config.yaml
rope_fraction: 1.0
learning_rate: 0.0055
max_steps: 3867
Each number is 128 + 24 x the weight over the matrix's rms, rounded and kept within 0 to 255. Layers, rows and columns count from 0. Numbers have three digits each.

# layer 2 MLP gate, 256x96, rms 0.166, rows 107-129, columns 0-95
089131082183162094140098127131104123148110173158099099128118138147099100116131123124148148120153097152085143135135123164122151116117124131129100098088118087189121163153067121148147109149103109145131147128111131113139144155112122135157147129115101124149164132088126118123122138138144120113
118140117136132129126073167122152115115129100150129081129105115119139147109136160098151130074144127113131132081136138087119149095108111138123122132162146111157100176112101122153119115149132178130118132127106139127155150100125166109140126171096124134175083107133127145124152083148106120147
145180120131142145136146114188126116138129150111123151106119121124080146112065131110124109147142151158130137091153151151182145085154147127126147115129152131153160135174128110116145158102126174102152100145111165144168134111115125143139137166130103141119118126175144153093103124110100144122
132121130118102120162165132122170097079111120147143090152113094114104108180148091133126071130147110140162143123187093115181114096114140130139161170149107089053085110109137108113155109106094057095133116124133171074124123122160145082172150119174139117132077122109122138134151114120138126120
142155145139131158101121097137169148154106117118105123102117151095101134149143172151087139114155128127092127138153155096156107133125114094180169162136106109138152121102134149060104129134138104087136147135154123169144158135142094120097126126109097109121119168114173149081112125117107099129
139082083135173156144112096166131119114128125127111121149110153123106133132145120151109111135092098122154111140131116148111131096102167129154138103163123116135086182114118075096129133150115121097129117088151134109171101155151133142149108121110089059142090122115086086125126131086112119144
129157120104132133143153152130143122127174111145115131129160112126114128123123143130102140136149099108159093099145125107118139145138063091148119187121136141134109152150150111125146128131110142131111153173104141131132177109125157158131092088116128095116168107115099132094119119152160115154
133124137132138108103140135142122124117181156097158103085119127140096135115124128131143103145114137146146124149153134093140157095156107121154114126114124093120149128132150107109126123124126143145124121163099145123116144122146092148063126114120164125105144111135138164139127185141189137072
111122089131116103087151122176107108175155124097132106149135115142134153085104124127114145090136143124142106131099155130118122152108144151117093131160110133109143171093133144148131130104107151148103151137142103159147167109132148122093151137160093137108119162123116182104158146099124113123
091142144134131113128141104129121131109122144175106104137129088133117072125113165148174176145112133100172126149101116154150088160081129156185119107102108175119114155124114136106138152142108130149145161136144108160137092124146115125100142111106109137118131104124129118120140145155103106164
096139141099126112135140121130186095139122146092105185112137117112133140147120111162116130101136131133154124170113117129139122119153120092164147118122132138107181140132136138148168137139137168109170133103109149151147157129123116111122128097114085135142098123108118139113120119124048136146
108112170134152072148120173146116118103126127116138110119125151185104109125149144102148126156148133153117162121143164133112143104134114153106154178112136121142139147146099096149109142116124154174103133156110083101088122143120145146141101110092183133133162097109145132130151141103106131109
142137151173123137171123156120096125117129115126132116155127144138123085132128128151125129135173125131116137099157123111125161112138098094136116146113136143123119109143125125120107133125131105114080129147117117117118057155164105097133116099137148120115110151106176130162107161128143111098
150127141131119131146124164151172106143138119157132074136183111062121133131089144116132088091134120159109106127138139169128089127159138147111158154167096121088142081158133151128164158177117091127170096145110159071116117075116151131138095110136110107140087112086138146164143095139070112143
130160118136122101150138091149171144114130170150125129117124136130086154075107124099138135110142106116123088175123129158125181118093077161102136127125118125130121158139151124113163157117121114094111169165093128159128134164140106157090113150160168115114132120114121154109084100136107105116
136172136157135115133126126126129106146133134116116114103169100117098145172128168140159137097121138111128092161153113152120152157134144138120116130131119120113144142161089117192092132112143128124151161100149126105137113154170106145140121104151126147093170116131150128144170114166128091126
130116149114114102107119115133130112112165093100187100081147063104105125127152115149158126129121151126130115123105126081166115115123125145135093126129136126109104103133104154104143073164104151149122118113139100116117168144098131159172117104088134130149165109124175104134127132117121159153
084141128112122089148116100150102124112112122127149117140112162174093157092138114088174148128103091092131128147130133123142153138144131153078129130098105154145116174171124101093094176129162120141083131138117169124129135120152096117122116121148157194127143127165114145124114095108120096122
146127164100145130179149183109133105111135141155093108121106120137157128134121127160083161109142163144131171089124136130104115162107111142133109120143099128130147109155142156129140089132168132114100142131162116152118128113143118127139131090102143108168138103089158099140104117128115128149
141111139086143121147161100132166089128090143151128150070127136111142134165114128168118125091157098142110155155134152135140083177092132098160119131154150147139147155117102140148142123143148174110140165139122099112143119163150135132146134125146134136145112150134135165111125127143096128142
146120118126132161137176124134115096093120123142155127113129119089128083141162115083123119083129088126129144170135115124128158118143104133111105135131128102118110143119094092142117155172133133121101122082120094090121118128081160132130100120141106107100106147164126150145176109168121117132
124143105137123055079102117091111116113135144127143107149145084110124152157125148120102114131148156136127151132093156113133114106100140137117120099151106127126123152148126121125144135144114108139133133131095125113095101127113122131126170128120140125121138123139145134114103133137151129122
191131126140162085132122123141130125144076131148139152128150111174115094130147149135139068143125181080162097123163144060150138090135112131116149134095123089127108122127151109153133106122123122157083110116129144114153127107142171115111112124109141114112067126116131131106108159133093161130
# layer 2 MLP up, 256x96, rms 0.16, rows 107-129, columns 0-95
188122146120124103140113138128119114109113155094119109137098139136110130165127103048121116145084109133119139119126142116137126115138151092122125168128195106148096116134125129107107086116122136141106144151138116106128128113110107130135172134170183161101140135139108155124149104114124126130
125137112117128138132108144114108143149163107154120136123132109142142118134119185092127127112135120103118113078136132093120127086170136110121140138137128138136102165161126071130082101118116170159151105119120142144174130132132112131091087120129145115134125081153128142077082125186133110152
103107104158138144146153107119121099124147122134137111183140129143095135128134146092146123156137108135141105119105129145142181094164145128089122160111110130157126171148135119101136138100107131156118144148134162081106140105115113150116093163151194123136135126146120173111110144118146115036
118154111124073136105105101143169152103127157105111130119140176130146130139104109105103184121097108120125132180162164136088101169168094103121123151086128128118128116102125126125104160117130128082113103112119133140119138146137133102154099163166117168131111122133160125147117122151057126138
154093118111122125176144095154073124127162134130140143148130122176145153104087156150148121114116132143174109138121112150114139147136149072119112142126172130121135134145151124116144160144115119115106099141096096146128142088139106151146115157084118157175128107126136105176112101117129148109
112165105127125140115126151144171120122137118128139111108128138158144122127081080148148053098137118126145137167105124099148130087167157127153105141133121170076129138142132123108133091148125158160141090076150162128133119141146145131086144115141084098137147158146121131117177141135134159125
111143136139137121135096077107151122084140114131137126142115127138110122073153107098132104092126135154086158124133149103139127149137118130164104141148200160097140107116117120097095112168126130124171141111112084132099124145138124144139162168141101134098148132144120164123125154146126082165
139103115153119135089101121149096164127149103118114113088120122133135137162119122169159080114107137129164126085137086131148129118129116136110092130150117140158110127153108154169130148103159118140089086154112118129099159110098134140119141143153117155119082099150148171143151120129125168120
094081093141156163130169102131105134135114114117107097133140130145122103097127129123182140155126152132102148124132127160186124156143127136120090116087105170098131127125111130126181150096126122140084093142152107148136116102134137108133145149135173117112112137118141092152098141117147138102
147126115126123202119140108118143116101120122135132144138131145112112132139103124141101120125104111113108126128155126121123156110165076111084119137140187113132159090122111163155165130121119104119124100108060142125149128147136114151131131114136141127118081097146140172137106115145108113127
112163121146141119131093074126104147089049133130138149118115140137152119142174071187123135147172106118128176104120089119130148112071110114174156122109154085132128102124119143129134134169108088114147118152114094117116140131157124131143173133139127139091127159141093081143103171130143127115
129128162104101093135123147146133125109146109141124160126134113128126146140119154144105111134105130180144120073116143127135119106119105133175093127154121124141158099119135145201123110128102115153161135159083088108141121081146169133164162174063139099150134132082102150140155143103154106161
128153116120118143156129105142116118104116128125183094177108099149105124106113118126133082108165123140087143129139134066115138099098128134163115129129169132114115128148124119121112138087114116120118119126121151149127129153137157086148137146132111092097155142138111106128133142122110093082
130112167084118154100176153120145107079108164098133106126109148098147146178112106155115171134131120141155123155134159094139086139094143099168103160117118116139142107152099176141089146107122139101141131159113095139098114135091131140072157124137127110109077119127135095141132128112072173125
163167124163135140116118125128133134155112109153164116131158094106131152119115184130150113117130127132098138135112090133134150095124146131100107106153100153125112140150110125140165125124149142137126158102166141156114179133126128147104059135152157100101154114171119095167175105113094138097
119134096121164168152138142128117111165126129141130148103109153159111137121194149088131116144140121166128126106082134140149146134136122130124131137149111120156092141085152119096135110115105104112080118155130173133116106122091135151119154079145150143155141145143139113156083128117106130141
130138103133143126113137158129095160127137089179156108115143128112135122126161134137182116155093134158110126147146152101142069117099132146134107129126128093128144137122168127094104157124096121113169135134107148119112111073148135131138153147152119138135149120121155088138164141090125144113
148180135141145137132106157060141160127143155143136112112110096132149131109106160134142136200105096141137141126152131135137148119098089128149124162134143095093190135148168118114151158132106149062134107111151061172088119102101165095137137111130152089158152155093136104154115142108077143148
144126171082100120142127157145144129141130174107122127144126157108146097150117131118132173092136119123131104109139115163084124129152118115138116081123148145119156125151106114150138111121137140130135150148116096145127131095130126123112176139148183144123139130113139107128097142113140103116
183129160161095133119117154138108130161175135144112131137110106149133113071119138128130162163122154136113132115115114156106107150121142116127147186148115124144161128100141126140133142122108113157078150114120119111131153141143096106120141184126148143146156114140125148111148158149138142128
125133147153127116131157132141130098103129112131099116114119163130080101130123158145151119101100072168114158124166136165083123131166136164134117105124154126109108147125096117124136126139156121113120097104112107107123113099100123103129118119127124112121131125133116152128069108154111088110
105111148149101151137128153101131102152114104096126120086116129137144127094161102148147119142130123136138123098131113119094125166146108117102098149137133116119136118128066114136161104121104138116144126137093120136140141138102127130160096145126097175154137153138092100103150126155117131162
167155142108162142113065132105166118129063167120130151105120163139089106113098134136133125155131116119165113099119164085097121122146088146136120134117143110123102104140119140141077120140152175127115084115145130133138114157124139130115097149138144124074093148136148111109119134153139163142
# layer 2 MLP down (transposed), 256x96, rms 0.149, rows 107-128, columns 0-95
109097127185142124135095141127100082138089174126128120088114110147125140180104126104126125108118117136121162144141146151093151125140156159150110130079113094151117149119080149140109140148095147136100133162152114120152142135101121108140102112136140121128135118100111089082119168151129147141
115129090143147162130130108118141119088094135109153125183117142132118169115129133142105106154166105090164145084112098107097149140098126131146117097132149084146134139105096143103087085092153155103123121102107092160134140082110130148144137155136123113136081099108120164139155118138130116114
121183111140135134142167087135091173163124124120111144124122115115118181178092130076159134108106138148126128096147112137159170142116138147113164134136124139186121147162096107143131193136121149129086110154141173178152149127111139128148129122123132151135137117183160124114121172092139088108
129098114121153167089101138116101116106133122104179177128110139115151188081082142131150140130124150136097131109083122140084138163093135129152109189127131176164134114147144132133131130134095147152112068126124155166121130129116103139101100151130114119148179122150107140154124116104088144137
149109149121124167099108163093109041138109129128118107128140111110165128126132144116148115087141131131150110142127145130127088140129132113123150137119107080112095122135120127127083143057145126124133139135106133153149140169118148105150145166117132110153119139136134110122112151113135135155
190149111098125141119106166127075100116122127164103125137114106156122166159132102079110115160118179127088127128113158143130118135128074142174129151126134116109119124125150154112156131155150101123080155150108101147084157120130087112113108138088147127145137152151154106125135115129122125113
130129113096123123125158134132115122174147108125153133126149155150171121157144119183147165140159105111125123108144099143175130154132108088135104147103134120126119129151133124085197092110134147099102140146137166138124122112127136087122122068132144113158134148144175153146106165092146114119
124087126166118128143116115112107184103125119124107116109134134143168106151153122132115094140152113142127135051143148110128095139141169087125084135122111151133105098119108135191094132137166158102120134110122124125131102131110122144158091150141130131116106124109105151124106142122096167153
138125104108131091142090135154138144085147166126121168134089155109152143168134155147135100122144105116156124102138093103098111105099129125154119111137143154162116100159122143083119128135145114097164084141127105105127176157133100180143097122140101108149130102152120114111120158155112125135
086140124126114123125118117124149096160153117140162113111139115118137131151165148143154169137111113169127137106135160177121132149160161093121122129106133133092127164123154123107127157118171123155109138131162136130128168112136128121117133128088118105137142128148096100087098171122146141138
112112116030118120116122106151200134127170140118112130135143153069140115125103142130127170099136162112122152155161120095119117164120097109161115107165099144167137157133101163118141127107163176104133126142118122191158125141109147089122093127146094122128127126132130156112127101133070108148
099133199148134085149117146169075117156144126122142106097154108180134173148138161141137096149094111179151138082120155141102129097144161117130141108122127123122181146126117159151142122123153115171098100143128061117094133098139146114108138121097168125106168128127103121139143127105150138095
109129109184131118146163108107151102101122146155162140140110114163070120163139096151129100154129122124124137122131123115125196118097143108120108108135141142115114128146141119120089131113137136130132123156134169191138133159131141138154093143151113084147101131140126139118125136161132088132
111116121165124120165151121149100125099145147099179159097148081128116135129142121137090086132085136160141119090130161101125152158098136145161084129121139110167135116108132093086147098143132123125150114127097138122137082154125126135077118133099109108111161148124158080083137144088140191162
113088141086107141142097140140151159097111105126102173141126149135168108156096137150116133168081127068116124105137160122124127186099104128135121126137138125142134122145138151164068175131126135135136145119129089095150085125112122150142118126109115124127113126133173120088090133145171146118
118134102080141151130075155152139092144138133117135120161132151118150112131122134106091148154157138117111143118113135098166140126109120115149124164118145145196100110092142184130082140164128118168084179118141114157134143120102161132136126109095117106117125147132142162101096130111125152135
175115136097117094141165132146130134137126183103169109113110093111119134138100117121103101102137118148129115118142098130118139139128137151132132116141156117098108152098104140144127117143149089087155131124117085134140131140147161129152134164099112100122125127123153141106067096112132160164
117108141163113163139135115167141169160128110179091160151146153125144146164118142151102118101156167147115098106119158145116091117150166133135085099158103124102100125153130131142123110100129135179153151151106149039097148147123118149146100149096133118125129143151140139153157113199140136113
140089126099150143159111173137109159119144172153108123100092095114134111106114148154097139110176143148084128097128090147087125142110125139101115100152111133145133118166091126112107106142153130119110106132155140191131117123127121127136138140105145113169144101126157137108104106119146165102
099147115136145131134116152111112073107102120133086076111146113148131115145156120076103108147125136126154118129106116109116129094120100089124138101138148135146089108173097103160117132147093120096121145123144124135140079140123112146107154155114099111150086133157119109112149125108169149114
104151120093163143143149121121134143088117119092191144164123083134124070151140141114100103144137104122147145113154124126121130093149166142133136107110092143142105130105114140142125131153149153108149118109113102139167153106122141158139101126161127091112117100156115176144139159137136129137
150103152142106141166139146109141059117126095128125127088124152117137102112140114172164118127119104132118157094167133123107130158124106140144133160120132127138133125123127136147127108085130162100127127147122114156135154111144154134175087112131101166112121162124092099133141132127107147122